config.yaml
intermediate_size: 1216
norm_place: "pre"
rope_theta: 100000.0
init_std_up: 0.0158
learning_rate: 0.0112
max_grad_norm: 2.0
warmup_steps: 200
decay_shape: "pow"
max_seq_len: 2048
doc_mask: true
train_tokens: 347500000
max_steps: 5303
Each number is 500 + 50 x the weight over its row's rms, rounded and kept within 0 to 999. Layers, rows and columns count from 0. Numbers have three digits each. The size before them is the row's rms in percent of the matrix's.

# up: layer 9 MLP up, 1216x448, rms 0.134, rows 182-202, columns 224-447
# down: layer 9 MLP down (transposed), 1216x448, rms 0.0785, rows 182-202, columns 224-447
# gate: layer 9 MLP gate, 1216x448, rms 0.139, rows 183-202, columns 224-447
up182 133:494502477519563550499527520513537483447616465575506439533540412540554467472515579524527460489588521498479505485529526500487618489440537487501416529592441512571529491556560560468453542482431416436517463577458509492518566435563462511528413498546484483551452547627433439509547466543485454467539495554497517423470476451448429516516467457507480494527496527559504472486492405498382513448456555487531487515473505547579496426577405508490573466411614572406434542465522505408528508527483597528529536536440451489481488548465570502435567391443402519495449455482531480579437512466469469503455503514556589444444558462425526520552464465554474534498520490412516530387478530463380578505452
down182 123:547523396475426493519499425564482484510425520398482554483493532477433514536526443467487561659497458526583526443419485457540483520527439431476560445543537474474516485453479418473497469565506550466423517483440460539560455501415511494426597553479518459417555461425539539476485506396538587534420457456564528566409448569535554477383570534553494537456483473544520573557513579553602524535507519562493575521555497541442579385423502492578431437473545413516600414416477470497502442463473442454424550474615516489586572482540460528593436452534492532555493521556393491442586483534544499500514496564473514505440492501526478463478475605534581418472408486530430423638545518546528472489449
gate183 101:450539453595545502485573489484585473491537517542496495504431475570533476467529444432520509513468509528555512514513550483491423414466525528475603476506490403470517477503569497528517504446543580459562520430610442540530517531448500456566402510410450528408545426529445430493471489469400462466572520536473509526462401472448568457547502464524512416465499459439514451496518527547526481481545494501505396569486372559480544481537554537488627501395567451527512572485498525532524535515405437459512499520555488481520509519498466571494503512541449510481465534414488471455441531570599517459532443508529535560593505427486519469434450618449568444505481539562484587568410419460510481569495
up183 099:448491491532475534469566554563509404484477404544506530477452555506543450584402464497444559502526568523424460407423475468484488511512452517498493540382462572434484537485504518370457503526483434573405454457456494469517465501516578524452551532439615469587432463513532519463442493534442513539472506509607462489550446450522495547452449483445476428490506478480492477536463444499551470590510468511566544472527611499566461468507538561546469519526449410594400504589449421409499504376400513533447542565494587508480487488504503462543443456540484490473487588587506539469610438552491511452536533463519467504560520545421415495524509560543489483456468485448501485503507561530508542474549
down183 095:490538581499545502498488594578418527441585491448460427527435480470551543471497427530573456473479521506534508579533478501586506559517576437364488568552508532535450427546538411503524423516518484497440563523462412541499497492466446524453556459518543552535499636461520538444504468502460454516524496470500520530463443493487527372540522477452487438473474376513489634586558535488510452457448576540479519485508429459474506472486530466455514455482484524563557448517462523522540509600482430517445556395408507448399459501407477479552518538398498436440497564519540592550535472490467497571404534510507448465420498520533525507480458474439377472529535462464559498497453512526479486556540
gate184 023:456440502524483474485414514521547565567483538546466484443581492566559530423519505444500484396587491528518522488584439428546425513529405485525487552561541454508454508488559498497536452532538476588473468552622376575442463552605532459557483484462460434508484462567594493526406397563526567527499591554465551538587547487543545495473526559571416503482535436458463471516467605509537515578490447587546508578546449466508559453518535503516517556473496456498474536532569511540561458475403504455552429408424451505463534481531516412439499534471438400410545509468649500422477475427533463544469425542491520531465491504437451557435463526446492467496493511469482505460560429486540487473568
up184 024:555406483477506492531472549464445563461631415535569503472405529367474593453538621502423518480496608513512474566555488535513501530516422546495420527522470531451581536556519424495457506449568489513566519514424451516479543423460450475451519436517529592520535479520488521453488570528505422503479493458465532520527481508435376508433548544424518551502400479435484438525518419477600545478486591488573574561527584581465501579492451473444569627484416532415479432546490545525487497492507492423523405557415481567456516487502519504516528424504563509495497484453475480471540643571514574551404512523546399422512526488534470442497504496388575526491522469460362575561503512455548539418457
down184 024:478485547507564537489568542503476402542520433506505488558544487564397517514475540517483405562550526451525470529585450513534417541425570525538575478509497538566498400439450574513521594547508449452509468481521638520532493447491402542485507412458537526560416588523478487538528524429509487499448494472505566524509526437477565467405491541482454515415535472462510627503493500405584539553515553508467410572447458393409516495589496454554436564527420561447539569529457580473565609448483523473566632508455538503519408531528513505551419477459557478427502538521504528469535474433454542486487390469495499507642486535552487546472533524482444489532531487489475509553495495514587473449495
gate185 109:496518562462471492473441493533465508458436467454507532590489420542581593479449455455545507424537575533487469577548547473599550521426478478547504455439549554432522591455498492506444572515507525541491519498464503471520525491438474488467541497485548461543553554475610533461573559585467539430592587441394492518426550503525489488554590613602607464647552547534585495460465404476422585463554522423527451477467511503475540424477544504520504488534502489509416492477462491534551480504557460496508511503546500516492506506398494474597503485474460432484543334524556509475479551462444560524436462517622535575495480569652497454487484496466518430553424569427442442532508560475659459521560
up185 100:458448588513436425483509456512456515489457494472504509600472463483507553479471434487551522479492609460475491500515461505538503550500531488543515509483457585484560521596428558493482587483437477563459476613491539565539476488417371540474464533530521379577522539465507497465574617497540567378549495415527525534477520557518506483468609568587521488629457539554456496454477474481534515473481542500508439464506505511466476556435504443586522520568478530513495555483555536519524509442546481462511579570513475554359528496489460505494526525506485423501478515453569487471550534459485538514537411636524483559548510576568616388513488444478506490525344542493565390510514433483477439483500
down185 109:514500576458460521571458436425505484435561433523523559507491540551544509456517510438532432508496493590511485587451520563555501468460521551434499385482495560522516596500484374539513565562474564494468493527493605519367404523602516523526462506551471432430458556528452513475558429470562663488444473512531526646522407454422497563450548531508429499490578596556423479541543387516532451440536507492474428458412444556470457580468426375554634431512500505447531480509469510481430488463567433571517531526472492481424511535543534477518515500530500497501472507468540498518493462566439561447515489581535440573513442555500480514513515551468479473529465514443543536378483437528540435438552
gate186 102:545513435536490479482509538570521478517409536515427491537497481568501489529500486534416475425550454531488453539458478442491620591480375509475531458482498506479479516556570563516445465511494524516517517475588459524494552481512442488518419508502461537493463485492477506432560475544530573485590437471489524473437562507462489480535543579539578467514456541526496539571448520468509509541439476492499537531496533504576433470474502458490445503497450511480519514399486488510452464449495541520463527563483494498600488512496502500442498442506440461460462496485556571476575547550629467451399472440509449427511560512470391547491522491564506488505506463439560418506471477345568547437589
up186 098:523568508475508553508576514489506555459451544478568475451595500475472515538400485479438567494454509507419559419462469465519524471441517497480475451502492524484534571452523563443503514439558446579447528572404492469456423469496513564445447504467498519442576510500514563448534459460529487492494540582476532423488397470522471509484523485521460416511541571515507541480462494487523536563520450521422468482558503588452535497492492499526484445595468533514463528492455505516466514422514521537538421561474531491460384482531455542503472448451496563549428570486510508478605578489465584562487426499482539501465505613552552445511420506499505551510412476608404553511535580593467456578394
down186 096:521582528527561537490527442471478546470416564469492525481510443513494477475485436445487544532450514393531495518506481500551444464603477502505494434498532421453614546455514516531448454547510462416534417426552608473496601440423539582600532522563494412546459427522512510535534482512511499522551492557477513463546506449488602459526500526539434552487509620504531527444386534507503466532400588530496525465516501471497508571511503457542441431492458459468520413471526583547578446528522562486516423451423541460439479538525521523550530438495493475488508549504469411561484463530435466602493519535543566503484425557578537535485551439527493540521486424593545462480539421647512453507452
gate187 095:487567557414458467526486468488419427476548444539530491538448503474487557494511487422507478433602539508492482516415518449486538475432515489420447548431445621550462482562547505529597480388497510532519501459467585500461415462411532575510515521558534499516486527518508440387551495562507506556442416511427540472477491558548471552449483480566379507574554530570439568455516515578478410428449576443553503508547544500495448536494531550432508527441601617457552454509497544480584416473538352641548371477453455575412514449449480550501507534579504496404495465589344497499622564493497509532528473531468513491485496488466522456477513501493432505526477419481501438514517495516476453529529
up187 095:496439422494444557476453500543510444435537497451529472467413595522483579507480449507666468447495393480602551499567527473525479427483489461412530491553488441442491529475594628531527497449493521471430366568609528490510432517462568560479571573467421498457511450403488500463448560432463474489520451467557459470452460517459466440442397540412496477432463466547589422460529552549497549535559535495531532416449499538522530528516422540573455548568454528571597547436513511589553513490445518589608567548482442512504449589470510479628415459437544476562472557483591472461544557438463445481475517560518589555548597532479428417464497547466442539576484475549443541468508574453413489517462
down187 101:462432451462512516513469438496545544570568517361405450507445531491475431489421486558581389519453493512490494390437515442521535439502444533397484482566492471538599535502488590441531434446527545441453549495463395534490507506502619523546528512481408546413492542469537515526527538493531422487471421491599482516492522448490533347515458461360495461423458431473517475565475517512453543562514581534499510448513452506541531566576424537491554432507466577465549490428556474499494406467484519452543497461511511470466399506490462551557449456495539516516450497557561578486588525556420490424490516467432524526494505440460519493586455564480477507535499475549470428559525562417487551540429
gate188 105:547477471494469569468494542583485512416486393417526447476411470413575526484483491501498515495502512466571499397531482487518482528536581525500508443542465535559557466592565464392606538498575481504425534529557541533423482534445505525506474491478464446507507471464419509437455449576405568487517475496531488487559425511600497592451457405349501518541479601470531460556596460508483493466555519572433468608583448530471385494534486528518469534474530516523566520435599566511579516508544433497517435647421500534427485459463528523473579438569567532477582425545482474422567478450525531541541527495550481428572452483468462479487524538537554508541428371496493389476495497469464603544496
up188 104:561420480604489412465520520547442517516488523366543534551452503418496562520463477480483528447525523461553542394608401589529493519506549464515506478549448494538509492689565446377602488516548466474540460505545517591399557502407502499513441493520513461615429468501453524414428551535430569473520487509588521567561439425523439507450496494433502488416516581512572575487610442522422411486500510545468421508532484453444402465530431508545464541504546514505580452450593548529509495472519460495421423582442461465473438461482553528469651465577549489507469492479466424424491469426453472562516501468485494458503468507538560519351536466485473418531479443458496437405499572463476525509502
down188 115:577521517517523495511511569568490482519506524495510512456565592483495505500442409466487471414515490445465504462605444553505456541517523422568478462560440530501434550631521490527538436503492543482480461567589620587492537444480583458504480540520584450547494481485398465460478468570464501458517508441532546624578470480534511615422453540448510485457531561505555600446448510550571485564551529442369483447484422540558470514560465469548454522432537480605498476405481471537466485377487453490557488450448558496527497556461482469481504432479412490520542458574491446475545489477499559630502475473470543419494493554577527475392627479447505462532529498533493492480478564430539503548543
gate189 097:500498517422531399524468569570489399477550372569527471406476494482526518526468610529496456515466489452510457504557500505486508533458518551486551441496479483437458547614491507464506511597498525558593534471541491566503509568452586461375528496502526555556436424533567525468439614451531499460465519567472413532495548545499484497480424487525625588521531486549444482503488477548475488584461449507485521428629492553556482433526429509541433407436435564498489557545544528537441476472483514532567479458548479487496641573472516546429500524498450455554503512524531488529606559425424384521546448460573567421553555467484500456526425496579493477476479442553438417500494586505496460517551
up189 101:580378554461547499551500511426543448480404406543489479366486554514477492475558537501478476473482492497504443487496449458588505497472535557517478554471549517490505506475480511446566543513477608479540565519470495466515576523481483474446596472483505624463454470539588491543458646466586474424576580688523470588488550534504477529526468502426558478461521400534583526552512507560457438451467470440448508517404514420595461468540448537513500458435486488431428513490471499556444473464545454490536510421461470508434591587499528570399505516515453529516515460477570461503601538458416460489498403540451545487576478418543509514490433474545551493589450433513493543454498481447483556539358
down189 099:471536571559470509606490462538597623551566473451486431461556501481523519547524495444531400450596461496560554502412459553505537498481442568435501519449516524463397473460532499493586432640521510569560498491492432432473494491464497505463492659468484556519442461413410458527486547563502459377451544549490582554439599538530464545483523544444547457523621488485430487545531511454554498471530583358476514482524440536519473486533489599458482534631406505582443531463463490587497569525525421508464532456553534510479546474395491521430554488521529496496439587503513438551617491528487428485535527504496476566596554519536504523513384502442498533576477376498420556535523495480452506512440
gate190 111:588492507531457535506538450514495436444465501547453415463517464512424592471465471517530453456559472466532525501466528567434522487487424546381572340511427414540496533450539513475494555417463506510443563483370484366493499414584406597486371522608535493551425493533540493499472423507603517458535506474573477516471552569435537513514520438651514441513491471549547485444483462498423418456508572528467469491594549490467575542534545475527448525561591514515462480542407424425447459425566499497524392467474500508492512563531560574497467486464537554455568538505478470547496611576524578564518501470429427515511538583562449451504492497485471485391523500501539473482470445651481469519483
up190 114:409564478553523493477496459480522469454557510532510489490529465480502467477531539547505494443420377529490556528529462457486509579535581488477480488545441514424548552471488461495421474496519488569504423446633559510511519567527581444514516485455550491548466494464500493477571491498512551513484550573453508516495394401557438567497410506476483506587468514550510513553462605457548509490366466432586448507430554522529568465443423596461534448380573566540530562566480417584567512517410429555480537501578507543535593488428508436500522537579532461507470485513511567489515557541508476556493425528509509455470518433458487517504438567508445411446490602555436493460486500465511524522480
down190 102:457508463524450498455499550505591510514546424487497491421509506447502538506469581490585515434471469465535575441534466478617594477507521542454550504538533542502548475502520476456412453472510394508492396486493340494442456479501458477556513415494529486519451469478569536474510475468547548499490536513472582511461540469513501468563476502572505546532453477522545509536449489561455421496430558474552472552507501524517560548560463565538434505515519486549508517610575541453510510416375493491467570475487541576489557459404446514494515505518603530548507395614506537490545637501484460533540473459551545476476629426465444428551547520557470418412537593504589522430461455546484556595593
gate191 063:528504530494513536571488520542412602483539450541499479524462496457466532439444460473493539504544497569594458495477623465499548490526473479572469562503508508540489533485463519522457548494417516502468403515564497488495536486459485450417568454476471450493449506454459547540482442478541457527581440400484495524491497446549540434444439555551496513443505493463589454486517536477527528570527534468483457460473513567390459402459445463484507470519502464461570582591491402531561433438553509479441537527397510635499576512568473449446424555462510496513512544491467537473494474549446494542515482472455550462508519528550465452495576379402520580473502543574574505525531448451496503524433
up191 065:496525472542536560532513520507443598531583482489494543553473509483515523521525449474505548493550534525578448453510604465566543493502515559534417611513442471525510532455444514459459582454447523474455379490588477501491536509473462474408501504468483467531426549450468502544484510451526457569551436422514483514499484447515498454451467579534464504438500490476533521498501474446537465543468503519455473441508499526425495374449501468445553437461519477472505574575483415507483481474545491492436469496380512600567587516593501488497399555486496546537468550508479507498462428535454465560488442492459500485499482495525448447474480351430546579489492590605547503502523435461552520532419
down191 080:532548602533553530519489503575539659537538541475432446540496501471488529556488468508549541447553492555579353555370506435517515436547565512535546514487558579474528517389507555528552472579481459567461414503453657536494519581499440486472578460498507465466545600456474427448456491578554421433549460463489459508524528486495521476487488484535451471435519529540547504520475508507492458454557524456452384460439505507385534477503420390537504570502497501557466518541497482428501480472502525494486540494494413563476538515447518486442494589396570488489459500514469420509465482543494552483451461498501478479497371563498447413535538366389469461529515588499574515485456554497478479526507
gate192 091:402551510445464475518508479579428487497539524408512402516524485533498567536440419539543448474494462461505523452459529445467492460501420445492603449483506473468477524467613473586485501489510528489563447562523536499535444424454511576425457436502520374461507533518501491438498523467495457484489485419565567549506501594485516508484445555508436473497549503400465483478459498498543465562509623426565583459484472401505511544476479575536532490464515536566526446506462546495515477550502419506497536409599526501551528420511489536492592526492463561493474442528535535494548533470488497489498556572490503488476586408493457493499568548411484523521501459539464559428501408518486534518438
up192 095:535499518536528532480489501481664542519484493497446510475505455390477498545613506476498539531506552553484454510552482464476516525447574523434511569538626518582475475523433508512488459505486387484523532536489458445420625573559543468502529511531523571621460460521517476540468461530489584546436555518448438488554395447527523467482552411446532567428541456551498461490519510565494483452490490506405409566535462547567464530529513471481453497543468491453476524513475441537471478422424618527474519584472489518450500548462635518522464550540512452535533449541494516518410430555470559537524473491546499449598439477517483604480438475548453528444476433416540510535517531533453480426516
down192 098:448511430389521507535458437509535540509483557533489580448506485437542460464619474518463448521522610488528427510561468527541485455481621553513461533478525580431459491475468496503490494539550520455506571494512378535531571478480529404454483543428484553583490440481543523518478462466402445387407464510499428517637503510513476530438493479488506544441520480520541523519562545588462510470558554489396542514524452559429557505535389530587486479589430574606551430533476383503560507525466623508418432522467549448487586619432499534482443501466466440490547444483464534519510514518408481501551506507572491519476500495570518551409478465508485534544430484418486494473528574474439541502469
gate193 109:528554537525547564484526472508540478512595500496577509508455444492437474531522536501512542629452576517457528455453471516567538536597490393566601557488538506471482475487486625572449508494555501578506542558525478481467499537461493570476390445455538522525524480399472454640490540499567462597484499494580438483543523434476507505502432606483477496526488434554515514644461445525509505509465452468488462587464587558453518525504501568494401416510519512549608448620484536553537527535478508624490566531520354489534500494391479530499611540519489468391534559465547498505498458366494489511494434487551426531423485516497493548506485512434588523567522499523426524539461457576478503480413
up193 110:483561453541433491567635449558471459453456520471519533519485488460422659520490511541509497551499396538442463544437616454465541461406439620442479441558456500489540505527509504429453495481463390452470511407473499521491513498455567474487607466436483512592415531488646522398460423527457518487440477451505518501564422546503527470414460447532513497483442527466523556455539527527557482444566494600483524452513394435598488426539524519490474472449476484493490483531466479550522542527497518516468575491578562536467507445559481417486383560521477536548458443527546472421511513465492508473446443497492516507539498477582539448468461538519535530506542537596576526540496505588499501503550
down193 105:473502472484492509527450453476503392538404435393534526610447485437397441541565544522490457521511535499458385427486525533451511448558496523499547464487496513540597472526642558511538503526463440558561608419438424554508478536456529466509534555411481505480492511570481594485487473538463583574519576501578512465472417509535442508497538388498506608472553499530469501546522528505440525501470531500594474521462488509426510499463528514579497441479509544506541458453494497441580474528477493502475550500344524563538441594528446520569520560457478462472470554464546529483477523517608481435453546547560473514486545481500480547476479464494439538464562472447538425440482444575539544550528
gate194 090:552502432479536485476532466471552504474498427430548498511505416546419546462370502462543471514479489542507484487516403436542453480451422600545434544557460496526412523506489465496532456544486423601503478519539537413461489522462469516541440486456491514417514498497398416525445459475486451514527523601488502504523497539562554438456519528479546505453502458479561477450451521484487535563524526595510513444477522525546595475500527502492551436479561593499448484450558556498433510450467565442458475572490500490438511514551553545566500514506526543490459534397479556512588485486561460466451606536466461473563524520491526515540517423509476425567539491528587514528545494506428398552441
up194 093:552515535592437502559500543532510486517470591528438432534470583558478576472483478530571400606525512476490618478529524480528472540487520528506539446475461547529528504480491462451445530476467457483544517461457513477554519513529482534473538476517446533559478405449485517489484460532517541605457498487522572552418534442488632562495524607469517501518477452475491568527492409482546507490523432438467554505519483474497488462416579523542479518473469522445529515481519493604499489524444440477438553375522488573409521484507507633471457505544478589553545543471590549442466470418503591592493610452523514513529586613516501489450485442572472405523507533536570566430425443525566508485463
down194 091:514472473430507532540469536474492528465482509420479428547505513531500532434593422574444476430510530464511482532520558588512517494541546431439550530588521423475598462413501488582597520484448516480398414402464426496500442570477533511539573428443482478496475500564529434518562519449497554520454492544599477506522449565432468554455507433422594535655555624545489491607547512465551414510482532468475560566520518376557509452538586477502481512503467542458469501455515488512492516553451423482542486496474493444518553452464449459460507477459502516541456495477457479511459614547450535441368592457489501463567462503402467439468513619493518492450476473471535428543515542479462482442507
gate195 090:539551530596579554553451480528503565378510484518545486495540533571439443609479483586491513520541487500407481453518581513434483379470520498508425409507491541446539562364578541543431477457437449535516452532555510507482496470497525509489477538409459521456541468433460581466452557503496496507474465505444569443482532546466584574492555531555522512477545423425486509540502481579542455411495434572542522544532466473506574422532412497496537512401530451410557361485479534432545451554474605510622416498452571543483631559427474484442505459527559541583508574470449496473521456569468506420516552371559574526451582559597459513507567497396415466457474482585538532389444402422531449495443
up195 094:451539499545625535537474530495526568394537464524592491493527555520440413579495416551544523539618482496435560514428551466449522434483551528499427450486428521581481500375543497506418462467465447567505476520521500492469441478491566484438489529453424510492561524453347537458494523444483532545477464528521472428582463502550590557456472542486521529458473426501537472563464471565488402448462474561450480497455473444518511417524462488526491505446536515416549383453464480452534449560423547517630421477411565574453562530474493419514492460524450527529490517501528486406549538550522503445501528400557619484429583533483519558425525435433368501447478479542518498423507458467539435469414
down195 100:559415481480445484446506473501489586509501473441531489548564514517600490547519466540482447534461518554550493453457481481488453516458524494496477479491466511431412513428523517510508535415484467550458490488423545531423539493462600534495504502425465565453487537572516522515558504497519446436467429453542456523534480513483432499509656541459608517568494481486547498541497457596501490478479458444399495567549543397527472461461503476469500520555495456563445427464507553453473505557556589551474445464546506522463513554494578504552477548557500572416611541447586459480487524492482594552521558478429555428439491520419484510555560477481507517471504659547616400337497516470456426486384
gate196 090:515539378398492477490527502545457426596418504505504525604533528411393407349494487477416484490481538555487528559490456529551461598497549477500530506522427567513460431498513460461534571579461480508428517463483508513501507500457488484509424372532425548597504482471578593440488497485502515412490494536555488468502425431437555438469570408425507517567432502549552488493441567486510464456441432538484484435447524425473425433543503494560574434391553395490427483407514429430542499509425564501428532437486503539519525508508600504548565539505608494438493484497439542491491487452513561413507495475515562523618479511427511559511484465550528540487469451483552478482507485549491605503550
up196 089:492476524497478433442574491594459474467418561619522554582475485447501531505515613556266468369436521384509507442475524469487502450507463423493506537479545570430537542398536456448548471589463504492488536486547421498499501440440588524433553504535463520619471438522615554474466511459533453558485511498494492495591445474528509403452492524511547557502440514510515470466495484504433558443508502512422535430546561368507428462571600517489458450454565552474440450511467521439596411425494570545453451470523590602450443530428538483441467480504499532434444538509473498506501585561464540433542510536529510556574477537497514540483453462463500584435413532524475535482478452537481511565473
down196 086:413432520553492623493569469498530539465563468424487478465558452584363559467493410495437502539635537496498451515473445477460458598548387464491507454492456496482476449523410551446499540425448475506506487483486555443477572484489452488453538544520569444510557455477403480478467560452450484433405445422424486529526472444411495627514485408550531514393480536502576526498483531497518482550567559464486514490409490420486507644504452499453492527445429568467546529503502456517568455432488456454488440485487577452474552466460472598470484444556530529535470450486568517552535570504478455475443459489504479400474454422516530457431474467480542572637574542535541508530563458516558530510391
gate197 068:446626462505515587480539467422595482497553468501570363557482429549435501417428447469565409503469540454471490494465442608481500513443542484477466599583525481513571511512561535477471441498531505585470490519519446534448370602541513452491517520536475499564478405489502537503469506445468512545477478567486587456526513500507489495574513431566509499435448467555503406517384507486526531536487484352410566547524464495496582425424576570522422504559522505563617557547494509487449573498470593490557436525497531501533569515562530491499466559512565515459497539435436443451460429597488503510564430466517568480454463534655485441536526544511445456436519471468496434483476454536475419492528
up197 069:631366517424514515536480443579454445472427475530480612499513589523566488560563477504562489510506456596500545527430559431551479448542392490464406468376503549501367550460485463468516466497517536346495424530484545450548670433416528406461464475492475444451532543536512462497534544473491452468471515469429566526467421487473500529479527453510534538540582503521511487470588463471485445484513556601527477465508488506556489470545488422486494545461498521498439468417444507506560482587523408523470494493465491487490538516433585462474508479466474515518503516541440524499547513479473588497483581531437510515531525452374516470476470498447421509487405444554480515468521563419473509523472
down197 072:445514501485532334509577542511412522600464437528451541451482506506513574508513576511616472472489537579515535553414568537505502485442510457527439503531518566498373523472489490487543501487504472519572474516459413450544479437554554591468479502472429502450452585455561464487545461459408490456412481468516574493545512521506516583483530497548474504563535463454468440442496553490524516495499588462528539521545488467501480431470483520381499515450518536540463493433507468548502654590464482559480435511359501460461461533544490443486514498485493469497586487460396489453525435449478444490537482426552562519447466506443421477497460571437538462470406568488509556433460560566545483498397
gate198 096:460520455528434413578464518477502489548505484484420465557565604482431463546452467477452504539471486469532517446560514481473419588467399474540434597538463464525481498618528551572523421502516549478492507444482490459550509465500558539546504403572446538445566513480466583515490471528500497447604479458491551453390481516570493456502495452384540548472493536455535535410550491441467509532564505467534473507556567555504532448634442518410491564478562510444480512536579356445521556465503577502501463406438513482547501487517424560562454498579471513568549542507471467509432512561405452540477494466488569504421531490530517506533496526499480466437460487476448545480451451563485526564575
up198 095:524441488493567527458556497634558486437444505477469532493461480521582561429530542532511552481525469603509503598400504442565576381577584554503481462441485553477508458424457499424469557520557481457518561519451459546465470563523444479469485506523486511545475529516530398535448558478548509400436523491496453557566467463479513482577478530570479429513546455530426474645426512429522476504445458542485477552451435608501488529406566463558522476540476417542507511480517585467463506496566391522487569541506536495466490501525530495457490467487559495386478474488515566593497520610554542570503492560493430493526457487505416508486523496529554535556514487481505406524473525506497405448496
down198 100:551467383515555468463475440499440414437486587479378469509537523505489465474459554521494446454516480477479598546348454422513511490519621446482526467506413476456598525548498563467475474441601512494436495536465352477563545490425521445437531588473552476475435455582455564551500480474555444478494478453428510571575504437488514424529467503517346472585620454466514429525592533443499546491497503455497482481401506583479475395475463462581574489432493544479504534533463461583483660541583550490536503488580524454606534549425478529429475448504540550492441458489566491468525503470493499459528568508592548407542503521529518506514523498488449450503493494506474543512519467517558541486493
gate199 112:492452469443432406458551566518545544469456415394456447501493508580461463555523436529578422532488470555472593502496452490438468600516532589562439505604463547475465622573624535466497497572481537471518520476475520470586495479506457440386528487419479445468554507505604496456509508446465530492475445509521529508516576500504501428498436472535478511486486409570488538540497479485452465470461609485553563510446530624515486539463546490501502480466493612376442411472480472500598531515436502551477468416493463565509519548477568523437434447406534457521537484483521470451455471590426469482513400519504472515455589521580496499599524534467457434514588496555413478460544560518600552526376
up199 104:493450448496451430504508495584419546528515496502503470547551423487526535514474516450574567455465434483444514467523430483503438498436502462544516477547543496461509468555476530518531521459532479416437485467451467562452494503494547553518516472586452612557584494471452458566541506477491549435479526458482502610389451410485480452465468465493528583563548569549578546509564537559393482517493617703460427476538491439530496499464563547450496468463528464481492427563509517449447442476587454471527596562507471596470521381588402460602490505534443451437510485502470452539503566548496552508490535549542484637517483500533480590536534468573479470557495497464417528503512481484494530527563
down199 108:483479408526467448468491536515532400511533488501448467480444489404519540518555521591442443468502488527554513462447500530444482527481488390469418452511439590475546474519441494471506581491501496464486510449411539445526548476490420531431448504510440451555601506528472466544468498498482490370568559523484609545495522479514488453436482530574521585657480455578512554496514540531516562571504511544430541485538410492468521477506550556471555492535555476523483453428452439474454433533508480564561501551526589527350551542565430603492438496561443444439490386522525508579561528527521454528449543501483489551453518487486553470450366458621501452522441406496498513475526528471402483606551
gate200 096:530458461506532616420411563419461527561520515433531489506464441581549510363467428505469542526464489532427492546531496543484469409494562518463447437554455535548540506439445479535491452459445407491525518548553517504448487586527508477458590537533374555524456507414467455497609478525529442383616462523551337545544491460571502555483619564490545494479514558480503570458581552538461464449492553556593573585535488489475524408536503431476458404497529484575436491507547495498503500397483481478476528522524452578499458534539558526533537487593560435557586517513578498484481451478501515529495571445484502494404488378427474553552443513461536502522534521538495553574530509512425555540638
up200 097:539480510583525527542426506457512460549495483484521473513361409588535558435499522608444392566539501552488477538491550455548539475478533410483481469538587472505580483536531464500379471509433433467483461530525579648551519514425483418472479429520571555394429433576506492574465562516437560440494516521517487473438524649396543569460589563509485401505532437463556604510530497493440556433479484481553542450472510483473530488459489413493473459482438426475562467511529517487576508516445477591545604575548489551538529518535510475476517491502495518498580435428507526478470580478481461405505461498509474399567512482439477478545527567409465527517612513507531514443560554448509477495460
down200 094:431458436559556520466440595513528474534536512455466527547453469481498537520432475359482389464486416531468514527489512568552424443515512535517489468502405520564557474434508540568497443570546540475508517494515431572559514574486503456513476502464508604501460456499506441593474516473448479411524571530404568524535478493607563482512468500505489427528573529434496515487546563521524439493531518467530595513545539474564517420483533504479591476434460444474453435481524508383389516476544557525561556425565474511468498461533444585442568532466584483462477510589564487498423591485577509515418523455491576492595487396437400503471450545558520552496580604410514535582493506476490434558503
gate201 117:577601421515496440469570512542503507543498512515502454517487464585389583477509538513503429556461507501527513441461502615546483515438420511390482491535431383509412524479555427485455399515490478524566364382530550495532592514485603468501510496511494462442496482478501459525465568493469540560441459492478564392460456464483567439509451478557564505557445490518586471447460535506556521462447494459500466505450519447416494540449445493542447468430549566558467493485561567506533543481459386554400492499486635528524579490498533505530474591517488510510534536452424572487532456562554537478520635485457551478577545451452574561541453483515512564501567456524580419546515478481523509451556
up201 105:513630476469508484444609441466619460466479521478473483517495495533382466457509454535571490540461498521535461487463519603498495484505442561450367453481408621575448533500450569449460421442531450497450478532392477472500531567498567483502549499496493567448507459422509466550505507511418644565448422538457513517578557499513515544574563436528462509534389445474525532444439385591621477416523539484487581453466470464462516537465395596541416488526597556536443504542532489475530495532446485541376468388487435417507554539537502511512420483451395539389559488581416537563543489475535452480441518551431551535508549414455504503446490526523415505496432447415569587457584474526564468418485
down201 104:511570503429454575569465504422571612478499518541490521457440552534510488410371484436549513495494507525509467549595471526568472529542611484542509484519513572590528517561458546612502571459429447469430615637485554477542460542523532492497486519522517516490539454514487524530450534515429617463540463535506522555502563498518467560563497521492470468507514595428528516622480458534581531596488527577410461403431482470589517485459481579500493472442516503469498426559370454398509511497556571516468519444453450535483495597477566438496511449473456509462588526514522486608478463517494491434547564480496474462570378475473539412404537535564507478463498488400531507449513484499511455413537
gate202 094:616478451420515543439551487427580449474448582389502468454451443471461587500515485556470522418641517485488453496447514489428400475512423455522447517448506460476522514547500482476517563490565512481550463501452512485504508460541511596364393507551487510517586484458557449535505449462524512489443547496537494517523607481488455477506502501552436554461524577498535458483453501448484496536457536522436528456522524613540508521532507446450500533461465538445500470490489622501536447514467461498540556427448448496518470467460474467532460520522485547517587480571529475401474526547528588450475415468391468567542517541507452492465573473499557467463495446555526481488509448574565556468541
up202 098:475523497430515539489433476495569382569499475480563403411527501370549445496582451525466486523530515425427568541530503550450543504528550432496363522494527487570536488425482523538453523477494457448495507473513448505450562509463487496502550504512555535469512468461456514492411517606563521473499494486460442591564541475523520479458456484540477512532481479496504471553541540503498489480567460435479492486424513485460459477572458466518504436419505493553473463438569448536446557519480492443532459414568434608446474615562501489438495553578507410482426424509481595483520548512500505582566528545551517529483502475453496541474463480498521454526478606508565520425454448565462431451604
down202 099:410633617532530408536419517437504445553519529541467413458458520502511441494540430561483524501511417526438617477483466511532592445589513525437465474483585508544518462453411536618560528468459461445568546511468542524481549457524478554531558526536501454507450462491495535493460496499529613512438445447532469528495560477528474457505400496472531540556485478523467452544586539451479521471580508491556564545455551519475527522555518564651501396499477473429487515518482469505458461379464542451562557520454516484425486562441509565430416555556453460476499537536495559468436521499399516538476501561495586418492495429455549490520515533494482411528460508520521484423569503521461458498481